config.yaml
num_hidden_layers: 20
intermediate_size: 256
rope_fraction: 0.5
optimizer: "adamw"
final_lr_fraction: 0.0
doc_mask: true
Each number is 500 + 40 x the weight over the matrix's rms, rounded and kept within 0 to 999. Layers, rows and columns count from 0. Numbers have three digits each.

# q: layer 12 attention query, 96x64, rms 0.164, rows 0-31, columns 0-63
# k: layer 12 attention key, 96x64, rms 0.15, rows 0-31, columns 0-63
# v: layer 12 attention value, 96x64, rms 0.136, rows 0-14, columns 0-63
# o: layer 12 attention output (transposed), 96x64, rms 0.153, rows 0-13, columns 0-63
q0:535554552540477608470518521357508483536482490430449542568435496474513523493543446467531504577499376483525495517500485348412562567578525495540384495445459503521452472415581531444579513469574457
k0:503524519516511488493494491498515473497444533505490516493497491450533478518487518481458497481476477501487484467475525523505514489462510489478482467484497515484493510505524516499530498490462501
q1:449555556528429611423548606494445613481455511425490504565489478387471565398522441520583555554504417462474486481511383371529560596618508484540466593463503460416490511443604497444550531439624475
k1:447481532480517537537465505530512502494505499498495505498471490544493512469486524502476511522533500518499536474524464484481475498516478502483496525491499463498540481475480465495505462505505499
q2:454587591480463599438510556519480521506521499485474511497430544427516540396511483552470532552574489489576473533502410400496571576595487526500495459430507469511486476494583460466647524497536474
k2:471495549460497556491478484486461529487572479547488537541507499525487490470502520467456499485500505512480527509490488488526499486471486496509520504494511480507509490497520469493535487501509519
q3:548502494462495463527534473716391413396550517524452549536520460475412537487521518590574515459556501513442467517462519566528523575493411548501552546495548461528529572459526474503477428455571574
k3:505513506477503475527522463521488508489512475491512474476516507510506475531503530514532509490499504485490481452511449501509491500523522498520520509451477481510509526541493466488477521506504506
q4:439564512529443636498427552349425603575523437421475464522468509516495528479523469469428514602516441512538510482595459428557574494541521485564487512526485551423541432546513426491550573542535499
k4:438544489488501550486443520488476533504553481504543489504520510524477533485505520485488492511575498518474528514507510496554534497532505430511516475500508504484509468493539462509550437532518494
q5:496483487558517473539548481396485529610456463506542487475545489510519434503499516454505542486520435507474496457508515533475450443528496475447500575514476517441531486473514472538475525595485540
k5:544520475554516485495492485463454531548480530536505465505535456494540502496541528497527511498440502509469536508527518507523514489497508510536488548508522493571510461493516500531469515514479545
q6:459479462480494435487494507559527510506486523513537561510495511496517514464498508471561487478469551495433488472501489517524470527500476461514482548547458482508473549563501543511454502477480522
k6:549417482521557490539487487528521440455541483480499482508466525535463470486499492479494488535503525518446491547480538539522436510478499490518495538552500496455442500483459422470461544487513542
q7:512520540558482614458483571479452497499479456490456493550510452402468565428571413543550438557590445468517488557474452400470582523574504564495485484463539479434473475398553532463560562476603392
k7:470518555463517523519433460497455509555533478515495429506540504512548491484507582477494511431505500502532511485542447489494512480470486460558522510468481479478515541518471528476453393537488459
q8:534416494458520447545476465575503391494555509564478504508486528469492419493542523521536477473495473492515527515505480492497482480468452495511498545497496512542459515492480510516510452520495507
k8:513502475452515436536506439460511398478467512538556564470555540554500417530527458561484487532511499501506474551511540501494494466530536510529519535556505495498522544469495506508381564474501544
q9:518456540487490469535482502580506533506474475520514477449544496511475484537445511458544513494478483452471460459502540512530475485486489533477494497531508511497513491528523462520448522548519501
k9:522508472474501431453500490577441499481566512454518513544550420435497497495564568499547549504465465459463538511553542509485557524532532527596470539530553535521475523518491502478457471502508454
q10:519511495486511494471500506560529497509494537534518501487487504508538541501446467507596532488487492486529499504534528493545515493485496499522496535470525515500521468525515496465425481475521482
k10:448437536505526470498470560496531613518520527488558507482627556479446523461510459468574478430463555481498588413474437492508521516499549418482505492495451487511447538530513550407533398486417465
q11:487549546517546544510452534470501517501466459493538523552461470498501526463513547535429466489523492504513512503469515475481499509512475493451480468533459476479507498503475485510531506502543492
k11:512553500472506522470523468499500468497493476519431493468521559574595603507562544537503557494582495499517476507450504479560527443505441494463496443485533474478483510394477455580491421560468476
q12:443515516519499497494492479471586464477463460513488484545503524531489519511451501465446487492523506510537537469491507525492524503466493525503464534536492435464516501513451531506501469482527495
k12:561503418537424439460516462431398445501525501469522533487487428476569488580495462591461483561530453539438446550524559488529537441482480524541451525494541556481480496449510492606516514539544579
q13:591471527496427470512485492444509483422427463471463432490521434513433473512525453439560497525460530500488482550473517472540466549524472562477467434499530504553557460490528471480452470502420489
k13:495511575545479460510487540430465549479447501476559541500494503430474462520482467482475498472484545481488581540573501394431591578515496544477485475506495550540500514511523535488521481508521485
q14:478535487543538520517470467469485436488530455453524515557467514553502495489486532533412478468558470490521542521494500503448539490477468502519520519509483488477506503492456473541492506526549550
k14:523541433498478488497509481393452423501469517505547469486479469514621466559533487491486501549538451549520421533513542505557449464505439517527522544485495507481552533413478469609442511486521518
q15:503475454420518507479465530584544509515512557556505538484473543502461494464480512532472496471535493527580473480517528512435563513464519464499501467487470492538463454529498537442562520491503461
k15:577497388466482523452476467599454459458508532492471523503498517488484461565525473521469503496500481503488517517516565559537514531441526474578451523508526545524462473516564466525453571524513535
q16:437482558500518512480466543526552531519483535534495485467448523542504452486466462518491513452504523502584452500522541544458497488493447520483448463398464497528521518485535496469529479527440461
k16:528477625491522576478468508565532531444465513434474466487432561554503520439484500497528500502521472488581465456495467424542476520446462446461516459513530498497473493540490405523532459487483431
q17:499476479451497527452484497517369475564492488474498508527459507500483517526549411556549577522490452452478445484563582501502552474474518506523613544556588570517539412550507466439536528446537549
k17:472533401470572494465536465516603473499487584563478435479557502535551505508530508508454493489568605529530461417464538575527424498519534557555621503500469548520477490485528468484546517569441486
q18:535460529485474513482544467581497463506454501540463476461488475521521554516543401424548515474482527470539472548490512439492495488538515494467515461419547535528465500491542415502482548527522512
k18:515494561491520514443427464517414515511515491494479512515567401512561576455512508421526518445473490537479481523500516472657442503436439473567526465505497458500517410492462479514395536482454498
q19:498532413443539492551466447566507454464535509502518519532475508480472526486499537512534473454570469492489518503505520531529449481453533480469558526574515466533496499516457513486518492444512518
k19:472501391506482464569532479546566469555483543576533495462489562484496482531538531487538444556567527489563531519422542570443458529550570536510535511468443500496480531445563518455519505503527568
q20:557533425495529449553546447452545399460451436499473504503550525529480522518468486497545454452496541450457509534406558521520487501481461492509525488536521433427518541440427480535448456521545516
k20:548466521523432399574546570458483539665424517530483529486538505503384451574519435511563478519486541441509469560540580573472564488559555538549503560474447530559561456501548546490468478468572557
q21:541559460491479555503514491443439523479512480459492544540522495472532509468478554512486433571495417535493527569538504427541522515521493454477460509578439543468444473530515502547487536466500454
k21:504525491543488546524498472479527453395565507540491465532471526541535535542454493524428497479542475581420522556492532461470535481520516546496472487539470481489447493508504516564570524623454575
q22:527453436474525447508468481581416536587556532516487521536499454468520510547542497494536504435482505537439455497582554560547470484502467480596535611515522509548530510564543475479432534462531593
k22:561508461440578496469489468504515472485445528511488470514496491495510525443556487501488535444525482527487470459472476534537405507440496434485555479590482490528483512487447445467444488464494467
q23:580493471495555496480487529529520418605515568558514511491461442499516564511536445443604606450468494498518490499482500475512479503445574452478509493486539531526464479505507553474439544487507491
k23:485445438423525469512497431501607471570468571560577500436457553454529475481465594496494482536542532519595530470490479531468453523499456462500583595441396483525532489459508549436454526481490528
q24:436486497507519403577492439450575418527482500501507464548510511508526478580519498502461468417513526501508519495450544538494469439440498559556461565497514446512505556475429541552436421531485570
k24:482515504528469419617548573411543501630356476507403554480574491528402451551584402496590533534494490462560473544467556470473537522510519510508498488476457541537554543483460560463387425461582520
q25:463549413507520453504498455449494447457508458458488480520509525480523497523489508459466529502590488479485569501512504523501419451505515471491496453548497449441456590507443491533465538497477543
k25:486481409543505443563529504468502430553456505588515529481563461498465460485531499485567503529544456440542498539472511569383486498557524506461505436428491545472491548489484580485475531488505562
q26:454456481495507493470493536470512521538461489487469474547487519525485532533411521544465563481480518495549589462535531507516549464468488506555505485500520529512487479530461512536460496515494471
k26:524540422602488487610517533460628514527450520569494516464578554484439468511487430534575434494520536437558466478517543532450542521472544526550495506419413553551495516517488572480508479538513497
q27:501504578500494572467536536508465473439515520526440530441459508492444480451496467571495481521519496503542473567480512457465538567561516507430454398392506535543464542442559474479616512487525438
k27:482493623517494597448487485517465528383625446433484501530494493530559551440417523475466515472512470528433491472495444433610527462499478445510487451498510461441488475527501462532569501528438429
q28:418522469514526518525490483474542440473511451446552446509478556499499460519512540562455443549586469500516546547418560551434465499501524506462487465519477447491485573440457507508528486505511527
k28:449507447532472509607558517514522491513549497469418493482507472495448516520462551511493527557547518533522475503368533484436562434558537497438476434419509540457437518479520528519549520528499510
q29:474559453503564464563506467438594461537549452472505515566481548500598478512516537458478541450547556540468496490476520546516440455480524484507538527520433464496522623531461504517479471512427568
k29:499471443499526463607525500434521457589383518523505471473534515505439427495578558496512475553517469522605504567461532615369426508580519502406512512489494554499467504491512618472429544469491582
q30:506499466568486527518490472387416503533466559528480505449542443551509459586508475525503483601437479531488544530540551583474465524537573462486437516571491568526500450458503483524459528482489501
k30:465501570488500516398457501460496497459577456434456528513465434542520519461444531544406563409515455526448466455502448456589474420438453413510496491567551501477514484490484438503538443495489432
q31:520588455497552497565519465575504424424551444458449512541455513487517514494515564569516470507637494487547510607387545485520458532479493492447454415472494434505436569439516517486518495507527493
k31:530502454504461506590551464506521475527505522541468488521497521515483456540523520484570483557541554505522497566442558547435534551549527548499489500409467489523492548475539581478477514528497547
v0:424534532554498472542476457509514444486439527460512541460575546516530516578504478576519555508518521510492532507493528522484540542444441471497436491522500477504555519478492521518538539534457512
o0:551501454472482469486487488485475543522556477473425460551437474484472473446482498441461437495442492477519490500512473427530507486532518535481537471532542509458444485532534483498489495494560502
v1:518463481510468529443457540520489522482462555492516436520540433565484489430565495510563489439492463484517541457474449522504496482495483533476450441532465543480470515510483496455471534533381465
o1:454579457523495588525545507535539511486504498528470536554483563426506528545475514524435487537513485519499536554441514476482550566553539480484495518464484444530531482490529521524542543468596469
v2:441539572483514516507536481497538472466449538497453551481554536516489549521532535505533529502465525472449514578509475552464547510495504466502560559497540471588483454483524478435553514416464470
o2:535459456565498570525534501536497489569539478507578489539484563490479473417466443487485493514591467549573513432455467482527507550513527535455485461515488533436581555524547499498526464527564494
v3:510468529495479470460558457440536527547539458487522577514431494444505477555483513508425545513496441502534501517554579484477537496527459542551499534496498454434559463466497483533527505481561497
o3:532497493465524381532451468443443452508509526484504472435539465537501495486496515459558514501453542497462466500525467537507433450442498474534525503539481513524466540523485510508434463508476540
v4:439498473441508529472428478485539540512465490539451505509569413487536525470523536386517578611544467550462497516488494509480478522498479487497522512555529534512526460506462526429421507516425492
o4:562542514596478556553543500599556491486519491499530483507536583554513579515481529549506459429516560507528554450459487478476541504559528523510487455478499538511487554476563431561549490475541484
v5:443533573493454466521486505481583478542513451470527553502484479509501516471477491547452481518518513479514530541502551534498545475489486511577463551499439527526507518482502519478465473524503446
o5:522495463477533452499452481475428489477512504492480462467496511494483481554533470453601511462449495490485471490577472466516452495481496478466514497535534500472503565520516512562492478459507545
v6:491465441462464501509468484501458502512496544505506506502482528490505484488416409548520525608483417551515472461532505508481512438491541502521431449453437494545455499561533464540565472430499486
o6:477497528512545438478515480485493478493507427510526486521498479494502535522543549509522484420484549471452523549494541499555430519479488461494536551560582525515564473492399522474463515530506518
v7:478466508489475481489412493440502440521477499523573544462516530489512496410452473504486544468517464510471561528534496508474524448523468462512526555464458460475565496551466507470555390528605555
o7:507480517480557470485576492508386506532549470439512456489498458550567510563538544474557484506446527510524479471562527518539472497440514475510490501568540539554508521484523479570436511461442469
v8:548463579555502509511474493536440550492494551527509564516579515522503488553553491457502460456531444442454525480437551435566532463523543523496477496532472507509524487483471509449550447487508441
o8:463541430481492603480579506482539458529494507515499499505461536484515527440491555545517533550480498502514539475535445542434512567500436471480541526489478458501493479496597512536554557529535529
v9:492492443544463470504472415581619375454528537446480520492459463561497532477466452470501445544503475565481509403481528485496476504504535550518456519520488516484409556526469468546441498492560515
o9:491573505489504400501481600391463590478476387542416454544494532430472440542543476542486480446461530443520477549487446479505516497476466450510539472468533538504561458460500520487516471517409451
v10:459477496513455501493425518460410505497472539476512553453463536470485485493433497514540447460499462576499477444547418455533489486447517468472541527476495512423510480451481554417537467545507504
o10:534484472518579460511563446507464485494526496517483494542577468513550466513603523495447525535504498416466498547519567506495531478492488534530487520512538460588553475569469493596494538525506469
v11:553531566519472501464576546463517470498462505515526532501477549493515462471484467468494563512475530542547500461543525461501583483504544517503575506479514494524477472432533526489512484473529470
o11:469458443478521508512402444512461514560516544457496507455500481490488478524507513510521473504500519462470436498493474542519449480451462540522479516524509510477531528573496447510409482528464517
v12:468531569526495519539543483452485567487432526542495526468583486587470532416473531567581465469485536416521531475461504504495470499474500520430516515462447464500536484492508535460561462496533427
o12:491477445521540657458489497585478457542521509470526499570488555418539475526568481450412523506527453556527490518489453469494533546514511508519498491481518494489485501504478508530512562518561508
v13:507520563497435506493495539476449537544501512490522592515451539476536467449485566528478576483538463519516494520521528541480484503499432517485371502477498531556503510547527541497517442543476443
o13:503469485485583524506532442501539468516494541493524437468552460544430526557469468481514466509470510516450479490536471458530475466488519493526532539531490458502514503480497493521444552458515572
v14:460561490440489481519554452511559506499429495463495637521512483529525474478451503413505477516473594430539454499470532494502495563487540547495504458539525539527493473454528492513511490508480499